From a checkpoint of a small transformer trained on Wikipedia.
Architecture: biases, tied embeddings.
Training: a variant of Muon for these matrices, 8222 steps.
Each number is 128 + 32 x the weight over the matrix's rms, rounded and kept within 0 to 255. Layers, rows and columns count from 0.

# layer 4 MLP up, 768x192, rms 0.0797, rows 45-69, columns 64-127
[[ 88  35 107 117 110 122 172 123 102 119 145 153 128 156 132 126 157  98 180 122 103 106 144 123 140 109 119  73 144 103 135  76 111 145 173 179 154 141 208 127  63 129 159 131 104 170 149 127 134 104 173 131 181  96 143 138 108 111 139 141 159 115 151  68]
 [125 113 136 184 109 121 142 129 158 163 151 139 217 116 117 126 204 163 154 113 131  92 153 110 136 188 116 107 136  93 157 102 124 183 141 128 174 138 173 118 130 123 149 105 161 120 102 128 120 102 101  84 143 137 140 130  98 103 133 140  78  93 133 113]
 [112 104  63 124 191 135 180 127 114 104 142 152  84 148 168  42 166 135 104 141 113 144  93 100 165 140  97 103 185  72 102 126 188 177 167 136 117 121 173 148 176 159  44 156 106 118 151 129 132  89 108 141  81 148 107 119  93 113 131 129 160  83 120 119]
 [135 104 112 151 129 103 106 171 152 154 148 160 137 147 146  70 108 106 163  96 125  97 145 171 154 162  97  63 140 165 132 157 101 121  94 142 164 115 124 131 159 135 148 154 169 143 159 141 161 154  95 138 185  67  99 135 138 116 121 154  78  87 121 144]
 [ 96 117 109  77 132 149 146  89 220 114 185 123 222 214 128 152 166  99 106 148  81  64 153 173 125 175 125  97 122 145 145  90 129  81 110 137 168 115  98 142  93 110 136 173 107 162  84 166 141 114 185 151  94 143 124  90 136 159 167 155 150 122  80 110]
 [ 92 116 105 128 117 158 149 202 125 129 104 111 171 103 149 161 173 112 151 101 145 163 182  88 225 108 103 150 132 208  98 175  93 205 114 155 147 130 154 123 140  86 140  79 143 122 122 115  99  86 120 135 122 155 105 119 126  66  92 165 137 135  56  92]
 [170 130 190 103 102 116  74 123  82 123  74 147  88 165 128 180 151 133 190 174 154  52 144 153 119 106 162 112 141 116 115 162 138 114  75 115  63 187 126 140  98 166 108 122 116 196 218 101  83 143  88 156 107 120  67 134 133 108  67 168 101 119  97 145]
 [ 76 120 122 130 136 147 115 114 134 146 144  59 129 142 168  85 125 129 115 162 127 151 158 141 146 111  98 121 148 126  54  89 160 102  96 145 125 144 121 144  54 139 142 126 116  93  89 146 136  97 138 102 113 142 136 120  98 147  92 137  84 132 118 116]
 [117 140 166 145 135 109 155 151 136 100 104  95  75 134 142 114 156  43 112 126 131  96 149 155 136 105 160 147 139 189 148 147 133 125 136  82 137 106 117 106 165  48 108  95 121  55 154 151 199 123 117 170 123 124  97 102 129 142 195 138  77 140 147 115]
 [167 223 103 197 162 164 153  93 134 163 153 144  44 150 186 112 158 143 116 101  96 104 123 115 159 193 131 111 151 169  81  61 155 137  68  85 160 141 156 147 108  79 128  76 175 173  61 194  84 133  45 140  76 200  85 103 132 210  93 157 119 141 130 110]
 [154 114  99 125 150 167 172 115 127  95  76 154 102 155 135 148 154 151 148 166 178  95  95 149 111  99  86 104  98 172 128 176 120  30 133 153  65  61 115 116 120 172 113 132  38 167 138 108  78 117 179 190 114 126 149 122 138  77  52  98 163  94 127 140]
 [142 108 121 137 101 155 118 171 142 154 143 144 139 166 117 100 174 135 116 175  94 117  80  84  97 121 128 105  95 136 141 163 145 120 102  76 191 124 110 168 124  87 129 136 134 150  86  86 129 177  94 179 149 120  92 168 158 129 222  79  85 142 131  91]
 [105  58 127 158 124 200 103 125 115 168  82 140 102 180 170 104  86 180 135 115 101 126 120 150 150 122  91 127 133 106 145 151 156  47  70 136 117  80 102 163 167 140 100 147  70  72  88 157 113  72 159  96 150 190 118  72 154 104 124 154 108 141 127 156]
 [132 151 135 135 138 149 170 120  54 115 115 121 144 146  80 145 105 170 129 130 114 104 169 108  98 108 102 147  48  88 125 113 161 130 159 121 135 163 104 151 162 131 125 143 154  96  88 138 163 127 125 165  98 110 114 143 101  99 120 172  88 151 142 110]
 [109 112  61 146  89 148  88 161 107 161 185  96 152 157 164 107  84 119 136 116 132 137 124 122  96 157 136  78  95 118  85 112 102 160 178 105 115  64 129  82 104 125 130 142 154 100 100 147 132 164 113 158 163 115 103 129 123 156 136 135 130 155 119 100]
 [132  94  99 124 146  94 111 139 120 145 130 129 171 115 148 133  24 162 145 115 174 205 155 154 122 108 124 128 140 131 138 102 127 150 119 135 173 127 175  67  95 106  92 138  79 153 162 145 158 150 175 100  78 115 158 115  99 135  86 117 100  87 137 109]
 [151 162 133 103  59 111 145 168 136 152 159 158 145 122 118 136 129 176 123 118  86  94 126 153 134 114  87 139 159 134  95 140 135 139 148 198 110 137 150 132 161 196 153 151 117 177 124 114 126 111 134  84 118  89 137 132 160 131 121 144 147 182 139 117]
 [133 138 189 187 186 161  83 100 140 180 136 108  93 145 140 184 167 106 118 107 143 128 121 122 147 105  77 184 149 103  89 159 139 182  88 109 123 146 163 173 130  88  48  88 130 125 121 126  81  98 106 115  67 165 154  84 158 109 119  92 160  91 122 147]
 [120  84 195 109 116 147 135 162 140 111 107 129 124 138 107 132 153 175 180  62 143 123 150  91 124 101 161 153 161 136 132 107 103 121 128 119 213 149 117 177 170 151 161 121 130  99 217 101  87 119 125 164 156  98 112  63 119 131 109  49 201 118 156 168]
 [129 238 131  82 128 129 151 119 187 170  57 138  98 121 102  82 143 100  61 194 113 134  70  78 140 150 165  59 115 111 151 166 155 187 163 145 133  97 185  95 114 109 118 124 154 131 144  85 143 148  76 104 100 125  91 199 104 116 157 134 165  97 126 140]
 [106 140 137 167 117 117 171 168 162 133 156 129 165 108 101  84  81 149 120 136 141 166 160 127 117 139 139 182 193 103 116 121 152 111 121 150 121 134 104 117  70 120 172 158 125 150 104 129 167  83  92  94 124  92 142  97 174 108 144 133 155 146 128 149]
 [ 97 156 133 182 144 145 131 140 146 109 140 130 131 119 168 130 115 161 137  89 152  91 118  93 133 142 111 152  76 107 130 126 167 101 107 156 105  83 168 138  83 153 124 113 130 128 159 110 176 132  84 118  74 122 165 111 137 151 118 102 176 129 126 129]
 [101 123 124  43 149 192  79 125 178  79 181 135 135 123 132 135 216  87 144  77 197 136 189 164 154 105 135 136 129 130 136 139  90 113  74  84 138 172 118 112 125 133 113 136 160 114  81 139  77 165 105 116 146 135 123 168 132 141 145 124 141 105  97 133]
 [155 157 123 146 105 105 144 157 167 137 145 126 150 136 164 100 158 123 177  89 128 100 121 101 114 155 151 123 110 132 168  72  95 136 146 134 156  91 150  98 102  82 165  84 176  82 154 146 167 102 166 139 138 147 144 128 117 154  82 120 102 167 124  94]
 [ 90 136 131 123 193  96 134 191 134 128 162 154 156 141 108 108 106 105 141 148 113 147 142 122 149 128 151 150 134 127 101 122  94 100  96 150 158 139  99  98 111 134 139 143 143 114  58  63 129 108  72 192  90 114 109 104 116 141 124 157 152 159 136 170]]
# layer 4 MLP down (transposed), 768x192, rms 0.066, rows 45-68, columns 64-127
[[116  92 158 143 182 123 105  51 157 126 123 186  94 172 145 137  82 126 166 149 139 102 110 132  50  64 156 154 147 150 114 134 134 142 155  86 152  89 143 109  94 141 114  93 147 138 157  91 137 159 140 173 143 113 110 147 154  62 131  22 140  95 127 145]
 [150 143 134  46 109  72 112 143 109 118 109  89  88 146 175 128  96  99 101 148  74 132  93 103  92 111 101  85 130 116  79 191 119  93 100 179 111 154 107 140  92 154 139 125 147 128 141 184 133  99 126 170 129 182 167 162 122 144  87 125  83 157 104 136]
 [130  71 121 147 140  87 100 119 104 158 140  74 124 147 123 105 132 124 211 148  96 108 149 126  72 133 147 107  90 124 165 129 165 153  89 113 169  82 123 135 130 137 161 159 119 120 128 174  82  97 122 116  81  79 103 103 151 121  46 154 127 122 119  62]
 [139 144  69 127  82 116 127 110 118 127 158 145 158 104 154 173 133 118 108 172 104 119 131 127 152 126 151  72  66 116 122 148 104  60 173 108 133 115 197 122 141 103 121 155 130 156 115 125 134 107 106 156 139 148 155 114  99 142 123 157 156 108 162 148]
 [155 170 129 158  59 169 136  66 108  80 116 175 104 112 122 177  51 166 152 135 145 169 127  71 112  73 124 157 119 164 105  90 122 149 148 125 135 135 115 145 161 107  77 129 163 107  67 139 125 141 176 130 107 155  96 103 139 148 145 168 124 147  63 188]
 [121 136 137  96 144 143 168 156 132 101 117 116 133 144  99  95 144 102 139 152  84 177 101 134  84 143 158 143 126 127 103 132 101 133 122 114 124 192 104 142  97 129 147 157 131 132  86 126 131 132  63 101 150 163 154  82 154 124 170 126 113 121 172 100]
 [100 232  88 165 128 157 134 183 161 206 110 100 116  82 152 125 130 141  75 137 119 170 142 104 106 188  49  65 138 137 119 125  48 136 130 125 150 128 136 116 123 115  59 136 149 127  95 103 135 165 139 115 152 119 156 119  97 102 160 134  77 109 142 117]
 [146 118 100 116 146  84 159 183 150 146 123 158 149 192 121 120 168 154 103 102 108 180 145 148 105 195  97  53 132 127 152 113 130  72 191 126  91 130 107 150 155 101 160 135 115 113 131 104 169 122 141 147 155 136  87 153 120  76  84 128 146 136 115  96]
 [130 105  82 149 104 156 135 119 171 123  87 114 154  88 165 144  88 148  98 117 109 131 131 145  52 114 200 126 108 157 108 117 131 112 201 131 172 146 156 118 145  91 123 108 187 109 127 148 106 130 103 137 152  86 104 135 119 122  85 194 168 133 158  95]
 [117 105 105  53 128 134 176 142  78 117 147  91 153 167  70 144 127 130 103 139 196 208 110 147 136  82 152 176 148  98 155 215  89  82 161  89 131  69 187 134 122 182 145 150 133  92 192 183 141 126 141 123 182  95  88 173 108 154 100 113 119 142 182 167]
 [185  78  97 122 183 101 109 104 142 101  84 155 117  97  97 111 128 167  97 161 137 123 179  99  43 101  98 112  99  86  61 158 168 148 198 168  75 193 106 120  88 212 143 103  87  96 116 157 150 116 137  90 119 131 138  71 152  96 122 119 181  87  92 158]
 [ 93 113 144 130  92  86  46 145 136 184  86  93 143 106 118 120  77 126 139 125 119 148 155 103  90 181 128 141  88 105  60 127 162 108  91  71 168 107 115 170 114  90 152 129 101  97 134 111 148  82 104  88 152  64  98 109 111  62 189 143 114 118 136 115]
 [165  55 141 114  94 195 129 144 150 176 136  91 131 152 152 186 118 133 137 106 125 147 115 140 131 106  81 123 112 112 120 118 172 123 176  79  99 132 143 184  99 162  98 113 112  98 121  72 112 178 139 126  98 132 175 128  83 121  97 136 122 137 167 141]
 [135  83 168 147 174 172 152 147 131 167 111 127 131 110 100 132 135 140 122  67  91 132 165 105 171 143 106 142 155 158 149 107 124 115 143 120  99  86 146 134 102 137 120  88 168 184 137 169 175 101 179 117 156 137 120 151 119 138  80 137 166 117 136  99]
 [126 194 116 166 128 108 115 156 136  45 100 111 123  96 165  94  58 152 111  69 140 105 124 120 113 146 126 107 104 115 188 136 140 120 113 119 140  97  62 132 121 102 160  86 102 119 123 153 134 153 142 131 113 151 152 124 140 151 173 105 125 163 160 122]
 [149 173 116 140 159 132 129 141  86  98 118 132 134 151 123 100 179 156 125 104 147 133 167 130 152 123 118  75 143 132  90 158 170 129 103 116  78 126 172 121 101  86 106 117  88 153  73 150 190 142 118 138  84 104 115 131 142 125 113 131 179 162  80 151]
 [ 88 136 150  98 104 157 121 140 136 120 112 171 118  63 100 169  95 130 145 164 125  95 125 155 148 103 131 170 136  74 200  98 116  54 147 148  81 114 135 113  97  99 128 162 127 107 115 150 141  93 128 172  89 126 139 136 107 129 116 148 166 147 139 100]
 [150 106 122 108  85  72 198 166 115 170 171 145 136  93 105  96 178 104 113  94 151 105 110  93 113 163 126 133 154 130 144 142 100 107 168 142 139 113  96 152  87 141 122 156 126 131 122 117  90 123 170 103 153  76 134  79  84 128 121 138 122 178 211 152]
 [ 91 183 165 225 128 137  99 140 132 149  95 152 147  98 179 138 128 118  89 165 116  97 128 119  51  92 158 151 116 126 108 158  98  84 136 177 137 151 101 140 118 153 194  83 145 132 102  57 129 115  73 101 124  97 144  62 125 145  63 124  90 111 164 143]
 [171 127  96  89  94 159 139 156  49 161 147 148 122 184  92 106  94 142 128 102 121 139 152 127 138 108 177  52 142 163 147 151 149 115 101  62 112 127 119 111 141 130 186 140 110 161 103 147  52 119 179  69  87  95 131 199 152 145 149 108  78 177 167  91]
 [ 71  59 150 128 134  90  76 121 120 146  97  73 160  99 121 175 105 110 140 111  91 126 119 110 142 127 150  82  98 111 165 109  85 144 110 131  92 152 146 120 176 124 137 116 181 100 135 140 121 145 180 103 137 129 136 163 109 111 139 100  78 132 137 100]
 [148 150 101 132 121 130 124 173 142 105 137 185 106 146 109 113 103 127 128  88 154 154 122 167 132 168 108  94 153 120 136 120 127 138 184 142 192 138 166 163  81 110 178 137 130 115 120 154 113 179 112 136 121 107 121  75  80 128 103 160 143 133 155 112]
 [140 124 126 163 139 110  95 117 148 135 119  81 103 121 174 177  62 157 126 212 115  81 141 119 113 124 159 162 195 147 157  99 152 167 110 126  93 138  96 161 107 106 200 150  99 213 162 116 149 173 121  91 163 102 122  95 107 141 114 130  99 142  87 117]
 [133 168  98 106 126 147 150 111 124 173 107 133 109 165 137 179 170 121 154 124 133 184 205 201 125 141 186 135 138 113 141 117 114  80 102 100 109  80 120 139 111  89 147 109  57 135 106  60 106 162 142 152 143 123 149 116 126  94  76 107 171 112  89  96]]